{
  "n_layer": 9,
  "d_model": 768,
  "n_head": 12,
  "n_kv_head": 12,
  "head_dim": 64,
  "d_mlp": 3072,
  "vocab_size": 32000,
  "activation": "tanh_gelu",
  "norm": "layernorm",
  "norm_place": "pre",
  "norm_eps": 1e-05,
  "positions": "learned",
  "qk_norm": false,
  "attn_scale": 0.125,
  "bias": "all",
  "tie_embeddings": true,
  "parallel_block": false,
  "init": "orth",
  "init_std_qkv": 0.0206,
  "init_std_o": 0.0256,
  "init_std_up": 0.0295,
  "init_std_down": 0.0295,
  "optimizer": "soap_variant",
  "lr": 0.00911,
  "weight_decay": 0.0,
  "lr_head": 0.00918,
  "warmup_steps": 200,
  "schedule": "wsd",
  "decay_fraction": 1.0,
  "decay_shape": "sqrt",
  "final_lr_fraction": 0.0,
  "batch_tokens": 131072,
  "seq_len": 1024,
  "doc_mask": true,
  "train_tokens": 706200000,
  "steps": 5388,
  "dataset": "wikipedia_en"
}
Each number is 500 + 50 x the weight over the matrix's rms, rounded and kept within 0 to 999. Layers, rows and columns count from 0. Numbers have three digits each.

# layer 2 MLP down (transposed), 3072x768, rms 0.0295, rows 696-836, columns 240-287
572486516428458547529505406571383482449600518530510422478495496334456621474414446479525456554574497543397409422568527546448487405422517535462430
527470545450420424486491534445572411500446486477538494464530477434447460523538524523499446589409512537428565518447554577363498539502512577472529
504434568575528440478515521475590503456518466460551503427528412476535508488522558493438486546527469423469616540475489447510493625472515486531488
539514534525533535471442517507485596415442518555539395459489459528548475489446474530472478457512559455546460509453514555387383585460521593576473
457465479461544527520472517554541476483524460462471523435375481541495433568491535527462545506493480474555422495514530425440575585506501586499517
554497515574525537507472575396537522439571521477437604529488478414529517447539515580538429509471504447485508469433510512490481503478557427613482
446413522552454461458519465424550469576516519425508554368549470558451450497567490475452465475518518504483470516518533555569445440491514443389523
457518519468525487542522586418630487530480498452464557478469500512558485544470489530459472594544473492504540426546440592357487613478485463504514
524524522425480478455597497551552603540505476568519589547526495559533425523576589499443591512481490454490531527491533568561460509535581554446592
578445463498494521448513419530443531487595536538538578452455569419508441397479421361575466456428509494507506470480463497549556485509539449356538
432522568495475478502499521481530577470420524388507528522452465511496467583520572558502445444515559486381517588500467444597443485446568405505559
493522447573498539590547487387541516502506503500510492503542464519555504394489500458516482536527491535477495567466585544605561443566500572590459
424517483478523450479489474474465507492450494457417493525551530578498524526498508533601433534599470521453511514507509515492507546443601535502427
467478596533469449574437509483497501512530574495540589386515423416520492540500475568494505575519554538595551483525433518470462414555575505538567
578509423483459577454543475494533465496451581569562538533553421540536456486584570510473539480487525455505443444505593515526525565456516446427522
438568501471532356546425466506546528505498629549428542540569539433481412477495371497557503482519495537510435558494446542485503555442548524443537
446487568522575422507482460546552504527464515484467487545482484485551465443439452464458475505501549480570546535482511482484486535533549465433527
542529483537521504501408471507485447506555555457479503463559526416487511431428490451539612403427379507482526506556485479501584459477502539541509
458502461521466478498549481507469518602508549437406493557519583446434553412446451517548482567501472468509498457433545423479484546571518500544556
540544532515410492478506456543528478566517413446546397482465572486373540477545473475553477583569481523535554464514526558532443500489503440400488
510506597460422592438491489496500478516451521500441540538504538549476502482578501580511533524534556570593369542472515475561469496431448551521485
599513546597547524502602479548443421534518422431468567527520452495569585452478439505489406519577528502470481568592433491466611539446497430570520
564540548478501447493512452433543525535599512514515509522432551403455529462493487508452467570539537480527482437543466445423524423554501491449403
526470468497465493516453537500393527445524552396546480473518493563425493487444484527548477481503542488553489432541442546471507577501540579496605
486566532531508525528471439516558534497596536499565544495485400513463496574557527466591456493538447588525576514500526458520523518481528583522489
455532481574455399501511454447543511549546445525347530378495538577516511552492538576492395537382531487519438526548501551464491440580598506587496
475516497478517547433498444508465439572542470540496462570524591557521507536540502463603466499630459538561564499505452481588463472496528455502404
509456414550553522433488551537506611569531513563580465454532512544544432455470589595426527483590482471552439421594467409417453497431497454454487
546454571423362486499463488489522517455451424534443469434441485413508470603474442480482475415451526523535512527497470469403465588509523440524459
469600491581522449471494486545506459559598485423547583487555530504482556480499444486485567595548443520502517565533470500497440485500555515577437
417535542588495523599478465457574518500623391492544481453550543581557493459555420605540606458522456480503522562534546459490575496448583514447533
558449508472580534536501434527507461467517483554514506519470495399490421525533368442534489539535412561479456507437411541517565402488436474483455
510447472527516629500571494463556541569398479589528489521566471435442494469448445516526465431588507524500403379498547399465396467457493489509496
469580476499557574551537479417433565402512563419497534515505575405477429520504513443529514369492456532449522417480503510468525594457502564372393
508469377528511470503592509569496396405490472448559572545486533426553491485556488470486442510535525517476543560513518541562478445526529502535455
494552510504548498504430427420466512513468516543466426480543471387492433553460512470525516441458553529521517461437447434531435492474564474439543
530495480478520572532442545538570477457554595450571462439542447441500449426507533520452376537519504504472375537509515491454554455462466495547511
544469504547585546542513499600482537528484432516479465642507558412472508431490569495534532477454482524499356547463512463501553445484539479466469
609482483623588486455370509471495444470436491468579494423472440507487543542559451646462544520479535483518545545542477549499460481482497553518527
469389545569548607468505476532503515365601504512535454526490488558465518527464505481558604410503418435480468494564545427558551428613512534600450
585560517545503506449580582466455459549552441498582431470465499487467625508508490355473463458427408533539484508506453537511512441453479475534521
500511500556511479500451447550493513491497497499460440532434511514456496454480544452471480545413546478521407476480428539580610492477554535500548
401414392495575508530512543526487545469491482559575514508488472444505513385413503482516559511502459565473581514458517497506473511449523504539490
543485620547551474525485447484540620456485474488519532536481468579434509521463448522447569491439506493491467553614501510569540518564462547512440
546391510457482574454535432470456480580522331484467503470463599555536455546457453432538535568457477545502598551456532429520399569512572546498565
568521440479504530577483555476487545446485517551503465561543488478457443458507470558552569420526538500565430601543557456475491556433481486532538
511494516464493505506480475394536408521471547485426488530551489489512574440460483496529553491469570424455494491461539512497485446482458560421422
465521469447561545494499407496507515488524487528498511487538546536583477523515442505491551431461490466446537503531570554346575469525503468386514
483552565506533504450587525562562538505559540479446492604528520532514424505583480502435455445434542561504480483461502432517532460509543455458548
532554510476460502409496403516537422504568363511542563394485498456472447408529418469505553467442454493491486585538509566443557568500525503449485
596574490524459574469494497488543481551545424546504489523419510559512515478504553430537463474565518517574461563516493507488520498561505527492401
422570490538431490468443468508462514520480456466545476528349470493495446474465439559449529512571525426497488477504546532486596512527481542485499
565530525452440495497544426480513539578434474515527481484513483470516526562546463429516550519522504470497554507533523502529528576571532534566553
475521500447523467459570504515405410437501544485497524434510545525473497524484512547396447524559492485466459544451403540552636441497444512499450
512572437500440595544509545541493446497585476469492448452500472448517440583471447526473628610518523506446446576502482532569444533478457566488435
505545517452426481474497469467492600552477483494424563448505515427500474515496589525561521419520497487502444525634436521564483558433507471434517
472430523456457561453460468459529475521468535419487482444571504486561495550532520549469462585468429457516508525542488500529496520479522478557550
432566411492512445506529475539552492470543482567564412472530533524495458579544609450449539524532566501512437425571513462504576462519496460483502
530503425477462529542583510499403553482555434457399519525539547533531523535505462518469618474500408444480580502457425437503470342554569493475499
622547450561558496396595546536562396509446555483487475527516572449615592505478506506532478572568543466435481545515503426528584587509541503559519
471435472436450535443410474508480555514555552465453462530469515437479536554516439610496313484479473444466501448512497494507564465488528587419465
537578571476544607520565492425543521537481534610549458582406535418472523419439421433518414552387422509465490514434439427474567494556486553485500
381512484451483528562516523453511430468608487588550584496496435428529455506520515467527485526504488525463509479550559449477449514550449477458568
530571545526552476542528431544481415548504552527520481494462517462519500499494489430473519473443473517566556499472524426523571458486546510400457
548611381577617559517507503492471445476503407560501539498437413564480582533563532567435556467487478465536496502430513482592556573450547428503476
545463480485457516500526424462536541466487529494501413509497440416482509481562573480480511528500560597457568425439490477434402452419513434392397
597447439466488484520530499535559553596485487491454511444557471493514450483555488565521562508489457549536550482469431496488505512447493527516563
424472507530489529357549533481483552451526501454465475601449495468484533498404500424487538463422431565527386493564469514434457570570480429439535
534476466431448483512461442486423493583480496532565463465495535487373573483536499455550444468602455466508557569436529473480495517555529535467468
449529553557600453479488557513480541462390469530407597715525519577492423384389518591459439549570469487536594582508495525530534543476463506495500
471465456499586444524529539460564479447541551504460574462572419435497459524476500481489523561482481493508512515473600545451487541591465465452489
455473501542561435467520499523523488453562439431531544427487509524489514500471407573498531483526452498513575444452441527466514481521607473536463
475528501528436467557513504487474419491533460501442554525525542508585521534477552519435495538449587584471470515531561374470522507440463529590485
470475393570464440389530530470477499504516506493505575481553500409404510460496531483488599478509422516495509484477484525526533531516441528550575
551498468557534524556504539467497529564528528513490502549470472368527458519453558571501555558470476601454435491507506498557501500454501537551554
549510495539361526474473474432440386514573481496527542448497573585430405472548511596562464446375490427410513578452499511546598543582500502537514
449474499488447518534516423516541460458474556515473461464589410520491415627493517489491515621459532511507556551452506451566501555422479467441520
599521433475564468513500553560500460562515523495473532470509476556481623530496447416475485586458496542531558486569518583489552494401515469464547
520554462454526374444492597433547450498529405489622418635500523556484524367417493452484548474520509501542484380535481506408490509369523533541563
600500543518455520454468481541522552582480492612533477482537533570432519570482472555525484557465503499506518520454495453598474476531441540544556
510484486528588488506480518606502443511478422445518487442516579517510539561500548429564426544552431460530501515416460503529506420518510525514636
548591499464544446341449503524465491472518516390483558485581433537422562419592484526530518513443551503570536481562441467460475508499519494455537
531562465549407449536533481466537483542441485607414560523493608493587534508478535529448398561486467586558498473454486515501564562499467481525610
470469502546541450523384583476481541572510378360569486429607433573471530473585420431482558396470450552418470582479467517528530518525529518484535
412432430489484537521473534490499478472481496442502486469570443529528533559587534453494479446523525453489577513463520568443460449438554541505441
557539544569473518521456465422473442589394571495517499577504444341499517501518448559532490541397494561466563412555484490517444546516576459469418
482540512412475446432482524482458416483466388482451479478462606498562426488513397494506428422482445452471499510571433508435415494508471465568489
399515526448508579470506532500394509506517527476429548570464572468465592522464441454540497510541437455496449519388497475484548494498422597507437
548484517454448457504520473491488447535391572545477467497517454497596575507550456474454446477491531522467428510462621518443465477536486464453516
484513441562484525478490552536471512569495517419437520524433422507472550490585488497417509501369439597483519524571519546532427547515515529487529
467500438527574541484544446547480506470464481474446573449501462494421518483484483525540515485575522518624452485600539422459424507569484552523493
506487489548440541491512485457532514559508499436414519470507574517460558427489442554496489536462604499543537530445502462626501457600486437352502
521460525448482430511521468554568535516491599493464495512467556512458563547487508493557587504476495464501478486507432583529525572511488506552535
431458504455570444502553518435499463540537439530489496515572466486562457610566476415536431491476521399486405530457528395517510606509477500579465
530482448462475493513471563465523376534454516531558435466565490485476421479540530483559484521501617485528436532424546463433535449488483532557492
504418536394499504515473362471420499510567523411545517615465547457457491502523434485393513543422455465492450498523587516504519425575505490507519
459416539620511546531415432464476461494542541539489536498500487572504481498570511512486482508353446516599541481474464544526495551519556501471455
525532478493474509441520473515492458533564431391459673479562485393444464541517555390485539567471537586492432541474482514462562480542557527503482
468456536444425495445521448463521539469503408529433500554546493447469442492527487518505516493499488579513459497483421526501554551576390559520571
569429606488516495481487524505425483518536501504517470426386545600471533575575436504448516436489558446556481399598477474569523527491569424498483
519482561529551498432501503456458507516538524474535567543545567490458481555427523535497506465578519546608549500456495532554407484468443510481517
518505482510524487546560470526409583536510542500575355519491559510551524469508443434532404463460493580432466441464430383466513484463436553466549
394384388605514517525517439539446464517494503438512549503508521562527487488548374506613465429449555498470536455530581500522421438499510469492454
558473532558519424489493472513552486506514555565391376486463454525508510498520394490522516576493489479450481503435510453474521606576567493458519
419572429481486436488496529542478498539542480526526461448445548563542486542506466506468453475536500470580497456523506399600503481400479525424508
527567563433440497459478510561569536461460565498474550565578480427523489411413524435552442539531475495508551494460561556555555494533446524595575
486503593453452481507501516460496495500520508347543548467470527475521493526470553466405626507470501463514556431441516500488548489484486496513463
461548492533541550523445467535451530550430431481499554417540564502535478549548550407469517502523462419464461468474492457562500507616589480495602
488510418508526474398501493529542481500527493553418459445431529448537549578448514495577534502439476573495414574501387475537527452471589420486491
520546523503476394545499467469574410459485477491501471486513550406555500541553527428536491520479547539635530494469476488438441479520473534586505
399497471508484517471531458525354427492502624424465465585382493491487486498467550594407449548463435424494515607481494409501499568594529495466642
552469504498472499458501506490495454482552540536567469512601520465510470494472394463502503503564529499448506565541468429452514432498499467504379
491546432551558464604507498531435539485382523454516518505543446532472576421530543624502542426455479421466474520421425504568588462561434459515454
435513471434555502489474534517458501458521472446499500467421396427548527425539479485436451434511578495578557502478557512495473428529487504460438
459338462539477571488436439607496458458601545469442519557490484524510467596516510555476655464479514468523511513514528585464512447407506475488475
411480518504476475526422504496494398529568524491458467456554543499560623482490467523403553456489574501495545533422494477460536539415476485533477
505400505466453419530438469395502629555536448554508478573541552513526504439461501448447462497546488600485497428595420453520476581525472486481471
582431462519407444517489548565549498525433462505509493518450587475461414517443535519481436537488471488429524432435470480497513515455453468555495
486546516459487606479523487524445538413566528533572466556512621551484560611497583544412468439551555402497550482569513554592455468502472536477558
558490425595446486490489546505474492474478561472447471479488398433519539440451530579439535483484518501590509486400517565445486527448486517624500
484495509423541465586519478424536513487486472490497448463548458445535498480446495557555534491482472505521479479569446438546563419525496521552469
416556549475510477514489463510574606565539478502451561526465471495522527483536580517420542501592415517468482493573523563437641484486477506494501
645419513470428461466433495569483578568594442511479487467460425530474499549348651469498512452490434536569482620496491515556404491527477582483464
461452536484479493487503527527427567481555447501447511522504514421568465559473540518520510559530553492483497538476538498491530425409480568528443
467461449502450549551472479575434487530438575555511425437482530490551434523515470554427528538516396480496509449503485458478490387517452436439508
566469551472498432475503481532553498460511485456537436487531489540430510549484428551568492508520526479430491562455495533427565347428492497501563
388373543429572472487533477528493528484552530453490449418409498479496467566498499505544594508550531514505461416520517516462534444569518556504502
486517476457488608419501397434479505449461437480481501492444517503421495546499489522486499509460485482578522524452496534499504496463535532483519
522368463554543553515481462478484454431458568479475501478539528451541563531548469453536529575536531420474500441576536482484443574531534463455415
551480441425428594436460478552486475545514468461585464530512446511443537529526435526523473459414419509542449501409435492542535621522459552552387
440499496507488563494566527530508527485554472469504570480534498594513546501487539532540519509513468501481610539514416535509536409425553424542447
527559543483452557486443570512459443527451567554527480503494464513509457484523529591503487460428463463461536489551492518520566416548524544517596
467527471549522545497546559578521491493440496518453400529384489431473382526481404537485523481459391511526531501507498515433470494555406548479397
514472447490501430565492463498454544537442532550457487537510529449491429512463428516445563578405534517477532495520501508534534483488394524490416
501536519491509549534528456466459474488456531519538495516537494472508436510460460527402418558453496506473585497467477480484501501509479516533436
477596508538490438512455438499480475499490468511435423467510436399445436442536486467542447508365495472478532502452518494540463521422464519544485
412453448585518476484454478483454503439564421498413551461545508528487561510560458500539462564460466488485531493443534500470453533563595471478495
430433491515468520456501533490446561569473477563455522533392445539493516578627465515516576558529558423499515473449489436486445539513538540482516
505461423496464554634464503520573504564471448556538467523552513410496515506520472487512545506458502412382540428563396413472502587475537457604491
513527409472520466511482552460525527426502442451515448451507493526504463457425494517520481449469513469404472489480484531465527467510520455533507
525407521472490509525475520445447556483485465428470486449513448481566579491507611452455564494458451555570547475496478462477532531558537564439379
# layer 2 MLP up, 3072x768, rms 0.0295, rows 697-837, columns 240-287
463471556546475481492465522490499517538546514433502538541455396525376468525520469556515523443541474441510524473441488509521434519605468629398395
560441454498467445605469598509427415485446522489558493509545576487545533607584567572430518497416565565388463610516471377513622555508468463439533
578589519546572587403523526532446505506416497521593545432493484530494561547511518390475490529490509507504487456510468516547412483544537467511428
419449369465567483499490496479498518480492512463543546453551386453444551435467525511576530484443467536544518475541571517569434495539492570485459
517493501505477571485470445498437442373462503489494469545484537503457570572424451603522514452491507473575560557494405466539521529541442479505522
566449433533530591421508566481513329579533553439524564575478464545490544462490489597526521460509429521544521501518508422427557616506444573521516
517418397508486549530490537375528552634479499477452369454510540444381489517447498428577507530440489510610469612407452455478516642420435537529587
493455562419514523549464471464375492483588550467523469502532515560514623548510423546570472471513508459514526503574534393516532529536457516553570
528514593373486442536585570469524474506430544482470484533609473557461619483494538404512504458520454438472498454590480525629438434503551472553398
614380470536478529487569474531503537363548671528429538469337514479506520490513496534350534490562500484504503599562481536509428535428546521517580
520434498443406516424505569531530454488484505558516487447476561493571562516580541488515454487479569602488540474482542559494458536515480427533406
489430557542477536511485531584495454468523558561460581538548500555559514595478493397399584452498559590502410491520576532456471437478357428494565
557545538538524443513509563446544428526566457468448507467409522441518437439502549578466463415469496526526378499570544516529461522495517496501484
522469532495490502518421522490487528461503622491511577553469564513469564522494485485515483462537498482487431507484552582410509516520438503442565
473472572607502489575486483531487417534453359508527495502503451519444460521529481459463514560495393501539523562558495482510493475556487507504543
466513471469569555424531500558450482398582414505548452513541464506500515511518540468589532507605520405462521527589527477554436563444489494446424
371426478513461470451521453571563527466505407527434446546452490557549514500533516498488539490575431568598446586466507458558494457502559482531532
538448527547460508449536425499412389433518501420532450527477562494523500526494499434532541500543453516439468595559505502558468457543481546524557
613527481534509465573461501537530369548487493507471595603411490515532508530521509495370585490536546547393543526524522512516574474470490540485512
475502576443524464455483527513483447430470469500548458493445507474438521509443498527487481524575527460433475524516473428510497493503584529464528
456512510395468499486521455541514545521480581560509499511575548503471417520519546442549530380452577477459459523488556522500478477436486532462532
514509552565490560530385540511463542584538503512586439543506528497461432558552566545569433474553541365415493508452509455446474551515548488516434
517554479495575520560519528434571474495460446558467385567488543486540502539534493449452400491473491462514464547458481502521533497472407385458525
509443529494504489500487543508567517482488521495597586448512511643484478550502502477398497419558475505595445463513460475460493445477521478510507
539437476562534477396485567571562436551365438577419487484625445436457617556519565546461440496548425500560452508522389402559553511429510511474508
486530521563480534484481495596632479514512545417542490536498433455513516433528530493509480466506496516448509526506529518509563428507446492477541
439572436514502501475512533499419582548544450531576418517401454406431492603528452482415515504517515527527420549466446459453519507560502572478496
485403435472506517575539571544542499476434505519354516469556580516551567459506516499583481464481484595477544546552500509444467574517593405445535
478477539489523527451449501417502529413448437511456473565493499487512519484544462438503464469453473531619508569483486506535434509508514486490479
474494453561416506452477456485521440425548591511504576558588483520571508479495518500558550594462506581512482507495470526528526571495492518466516
446503480504384495469428538494517523483511487482485477540572491511518550504537555533482574405429544572503546576499529531495505515455531526554416
511391509478434511545611553610475463551511550471478499514521524506417516536418578433565523559467471543552467606515466511426501532444434447540402
495488555468370516506476503551556518442528441497527494521548443467451632518408474416572527542516442486483519590473464489511547491499475470456609
444464486444447396486512550504571552474539497585492527479459514509499509484488368401508487551453578472621398515450528511484543541500572573613466
514495486515428578474476541521498507520466459575496464475491491509463556563513475508548571471517498422526468518569479512411492419518436552469576
496437437454531538592553417441552455549508398568527468470539475443532482499507417501493508484545527518482562525418437344510468540537539454442477
449543511403587462534465460563479483589460444520514418493445448479558468476433475533482383463513564536521493530532527570478445487582466543600529
418466495565443466485491451502563546512527586494635549523556484466558441455579477571498502573502488555489433525501544511446566450473528635503461
586446472493469500470451488512496426487514549501517469523501514553518517555430512535489463622456530485487556511464545434420423435523560391452474
525518501524555525499442442490480506535512471474524595537466469470487560451448460492544477467521499466554566472489502527492455562533455501506529
618434570536558535519535557449589484505540506471506465547443438463480484505421535529493534552470559481559462486502562534573461557530573499481453
376461511552525591474424501440516470497500614464609596565488559556477361514474549554511490500498536470526447477510510481563557532580494495489477
499513496495564479592475553566495444492534550587524513495487529423549479461512493534608526462585461471507525607477441452460476549484508521508577
429520488582554507468436492524448503568475544497528415509560434390536522590473552518485436591496524441535497490392586435517408482512498431552508
511543483421520507497553550523424556547491511549474467494484557557500484544566512517496461582447521478486517550446529438504330547406442506463487
425533453590464465413443494573495512473585546377540498491466561577483494527490488512490490507423413408532590514579446482567444519512554456536497
545473502642411492485385522469569427523514462471469520472523565475458464465477486446522418523472572576435431462500433496560483539514445549448551
438480369459528531450487454405446528514529555414450481489544472508474530503436566553551451495478452493529545525510472626464559524497571545474497
503461482517484457514527523447490478464508495434563581521480413509508473581502473475445520550524496439552523574454561450558446521511566502567482
463484521445520503440504440482471556518534612530535539510578504549428527486570457555550499540366475483411530476412490480558435507558550536537531
526541544581446490349606570575523415517475540507482551554481513561488454557578536489608498476349559512477479479520420503499482522598551451545503
576524463584543471430472513570544550508478485484437479480481513521589508558507533464509489477486507485497422570591499486544480504530494395529504
477490506521496522454468528511529447546521526534564570533516482460535421463490525436473525521457603491496545458512496505510602435429597425468491
486490539532401542573482509462493583472513571573513559523458545491416442452447455414487444535491544592539515494583557536572547444503550453526541
434526522442550453392493469590477529579542536423477467524493515581569535468530496542432481426535462511492494518503514522447429526414544424409431
411414482553527427467584541459542393427541506453529505448479535652452499581438537544544521480533436509503435548473417481530499519547495572461465
476412507395449488493440558524505479451516518490447507582491449494484502490554509483454448487425442444515467485483453446533467537528501503443513
588510390517555419581560431475451454437502520532379522558511540511527624482481453454535456428472453509525468441515392471516480445549492520497475
456535507509398471381388513549476608454573524487532519527411438539512428541437404511502584369518481518546472491571397484531504537596474595496528
500485469452561474554450531535461571468507597509577513490469512555481515486473400454494543470458556525538413435486499553491556486435556521547512
609540518442490551422484462466489453507543460481549456514463421509577562557459543541512406467425562513490473511429471390524401515530480450440511
504525607500449415544502547550470468562569526538544491496397454474566429522466589447426521464474433581453608547514352471457480418382482444472506
565493486550576608449546448542472529500527536466516526490456486463553557562575518465506457549511507463564597503507418453566560462513510492512508
438469593483493458536548514475565458554474579503538527570504490509475469380411484503403465437579442491511430478514536406471513459483498609531468
460517503534526586483490468489497498533475490517529508492458464523503490440527544532508467505536508467505540487497418407461463557459471422419498
497605449387525519519407470468452490458545417526490510510446457494485506451579523442478495475482577474395623541530541557509479552540560509560427
412437533499634418477463475540526457506480492525446612500534517478527486479569470473486539463534473486531481493510537474569558487496524536481495
512434490391517437439530483492469559438569479448448534504521498472529535493519500498559528487397479493440561460492517574444465523542486524463514
487547430527591380487442495405433499380487603578459459558574427626396487507387469573488449440513409526517488537563442545511457490576527455505415
492401546522494547499611477473494576498529446539539497465581475540492503472523451447502505588594593455495500544575478495444479499518496524480479
510515462519520463370508469614519566519520496404417475498443501478577481568620526503501505457505499520612521520554527474509477530523540522486552
556510572454534582545543491431646561583471592498501589449495478531486616550542517591478501568515453481459580566462521554566550515439537540406414
513408482488414553549507504481502474454518471469437502588471536552576546474533531487535540556597488616509519617511513537530551472477517517513526
597444484474530520538469518413511495444457491514504549592457434500488552471482438506518553496516445535455482492504463448495446524459450470474579
517548450413474497525444417510479468461528637457535503500514607445489397396550505569472478594499539507447473498435535421529402513619466471582512
469554529501520502425497534534520470615522497497426522559470516524431451415543512526503551478521527500440431516529365537428458485549374567530487
512448474533514586442495439512440455541497492521448478561414541527537543584532411561505478519623553599511468481462510454452413423547491550448493
507467562616495458553494485516439525559527459602448518469491526489485449477536461547486506497552526595408407509465532435421556474439447531468503
578547486482553454521471462464512505430575395487584502488475498460446383482396510434422477477585529435437553395479556503470536477524552442465540
492514459478520555543413520549450500451476487510471531494439509482517511496572523519522440469469487441474461514499489435544568578487440525483534
538496438484564426474481478503553485535526520527516526580469463506597493467484454417488473338586560500487528526522465476490515488533486501481454
489438590481652518436541430553553436473491544491547470510436622522456438474483537526447522531417385515538527500562475502526404577446491511558490
503429444406609586416665483517469584513458582510539399506568405341411485444529543462503522537474473491550522454520497434465490559498461480475434
525489539471452467530474506522424570495508468541471533500421489395502465508475448487531463491509524508530423446461490406461498524526612481428529
461532409482451530527481587520496402517623489518468461502511526488466495466496579582524506509481502523429447575475517480536378466583441455509502
478554513512484511446493580594476446531495497589422404498425463504561538465528455537492470483518504367496477425496500554436501467549500472534489
499481490528536445582516450594511428582524496438545524600473467516494502519532535610562532395616432540418507557492432468537437550465559529469470
565482460516508567440543539412535476459460333464406422484479533544486494478480426458558580522558487468422475501476477563558499550481540365560476
446541606529471539498528470523483503414548568608433471503510630518500498515487621491511528568530518424476528502508523610502524481503491496562515
465491515473447539530509533504446513469503431425539502503459462477438522468597465377590499454429458424461545513581445529543481583542517528526487
474528574454486556521459493505515535436482552553527585549502514487542533576593532507616373441549570481554500426540508525486513576521566442539514
559519535451469570540504485457475427505489436521484498535654436565555460525454467533449558446535593511506594419580486475414491520512468579452435
504516556574403489502473540548406498510457563476591560527485566554552533322569443428455531576568518497507469626511526560447459501569491480530423
523540462544488492423483486442515485430577531482490510628566474548520487566421520562374445397520433549520489577549510579578549500554512509603503
542471468489486472542481501519467442559573503481480633481476538459510440477408548479467487533530448458510503500450516549513463435499552526455600
580591463451485424439556617547455576522443507569469551473416502442456556548550467485475496544617494447441533521436540525499468431487549568587591
494482509605570447499546520612521573553561525586526393515457468549520507361457498521486517469477497352493518520433473556452483528529531555497366
454586505499514516522484521601421509527504591414602471439466552510593473534547507457585496473462464432518512528461550513596558435416506399438456
450456545407568535501467522524500483516488500557510484477522560441512476520478523605525574585501493515406508501423478495499442573517542465389488
497483453432558525486506480494529505479519458522428511470472429564601462528470477546479450455561434411543533545480425430443475536502558464502528
513541525559510498428562561477457539502512547555611490543489468531542482531546406548587459515577455442374475530528409514481565427520601582460454
563515526478482509459496530591519468475552515495499401496412451468523509486479519559398517508536421538514488557501464496431501597555505412530566
404508481430385481451535431528490523525522606454445513561458471480549456545435502621468475473429482529503510495500574571453540494437513482491481
634454515545484433470530457453503514478476448494491547559450537463469519547510461482485477505514500541500506517543501495488523481576599504556518
510543540496427492469428542482529527483466562506511484521526523478472532521487379474494432515554495509520473503510506508475557510497538543532476
545509519559536474489566511555474470499538525457463527468520589458486513468479540472520396508515453495451445546591483481553563473539541465503532
518457435478519528434427579464438489493496487492511585537510461460450557558485502487453464557533434452474515533527473501521435543464496416525478
500506573468504472561476531505425540508454502562507540578562415443506529456443549497523445503515423536544440441486549548446514533542456573545502
490384541433555535524468490443450558591622544485459532572496481526472525428395520554510472423466507470450483444490502444490519479448468543493436
525439494485599489600467485556465500535511474582596440471524525542568575444515456498448605502576451377498521528544503480480412502602508525518462
443501480574448516479463570439515574505540499537446473526377524541581526518474420526550489484457347484490518432520477548526504490481505536489572
573454409467523514455485512636513583545483554515510510467427617520532495540450482490392464397526474432375564522622515398492462540526432476462549
577563473436541584525512527469481545525549528541442529522483591624527526518454423491560498500518442433556420579545542580525523574502517416559520
488485542571548510479468499444497500481438468571520562443400513476447529394548496559550489509559544531492530510525402494485524461477512529471546
482472512491577525417524435529482443507492545421538516539598501416503469524529508533550567514482547453454535469392420531589562514557509528465460
529499535474588493500503563521499491466520588501447493456475547507444442564522480518528547536518576455455430513410536537497528469505435481568545
472585440453455491424557453485475462498597560571484472553447516502551493527459513489458512474474428559433475487582590508554512523453411495489415
548517399489519430460570441537477467481483564451539447467538544552481580536548571506471531380571402471544534435487538599540462463431511434472471
478455438429491451551600467536591476551547570512498625563530639574554451482445351564447404521554484613562488520551475519537492511510452520419505
437509511511412603463511466535452536473486610554524501524554554438490587600433537407513441492511542492666478488467455513444436556490511511496561
441498565586487495509525523581394559520522506496533478501472481512540518509478457530502490432475456551448435456506472428441484501463477492501566
605484691490408548526454361570509477540443509522539573429546459618422542530381511468540478462538595486379511498560435534570535519474540448593467
512524464559482467503532523511501524503494416425500526512507406547481498445497548504505392582508531486468490556487477520505452540502482503475449
470555596471511449566547573570538477380478503623571543513488476564425526508451454542510453493449495538469448565529462507550492529530519478599509
368479462533488368465543562477567496497432457429470475384577585508479556445459576443379433574487521470557500503464603518509467516509423468516408
474466500478405530481467475443397470461548511532543506558585456499493443502447534497527540475448464380555537500588520522484499572522542404498509
401452505567579450489495493459503496470564533542477459505457550495484506521581436374561504454525440396498447500454469537472474441513455439503478
626578447438405474440497450510459434504520466491482423447527582540509532445479526477483432485475526498499524552500460485426470475547470566413528
429541481528523524516542526458531584531533557570566453523550508557543514475582480489498479636575553507528512369484478442499531478441472523576568
449502527495530492461421605536452593523411425482503431581564515397503498467523557428478528556471526501473506518520449399507553581553529513421535
379500397509403542507519535572484474400491475507461511530515523555460508519508495534479484425485389528545527505540481546448523438473505499500518
505463485525501606488497516497474448521526492411441473522492380591454518479548562491614473490535553502467514508437502450445537531535554333590577
595541492543469591489505529545583502470539432517467421469503442587457576461505628478495566383558472500562458472508484497460438452557515490563491
438538490491505506532510423595510521414496485465523525562542512496523515608373519457476525514447517510484514512467454464558435501488456449450456
433503502530538439486518535480476496487492457488499496505511587489476479517529482531404581551556486450510422492445491526536502463465509484423479
435465544510456433470501481570474474458505439550481542587450523452447464474418536467437523474412462442563452479511542509520528513517503487511482
531490501498411485552519542512538486465521498515520511600512510451455561467407495469443520429526486571554558464451480453465610451387483511512488
536384612497461415413457488492503530395467524498494533450469474451470478520392554435535645478493394409611466539466510567638389556478547463510534
480544471414587471391448418465500483532522498491534553519432550494465476512444472509461554592585467466510513544520469502496536469403610494426440
454528514474463511438500509534565543502496555524418464588544529460529476453500298483572516618513500558462462514506511456473378459570459491541481
497390492538540567416473456448483490476464464632442518506516573444537488403575442471506441523564504484590533483510479575554457505480611557461451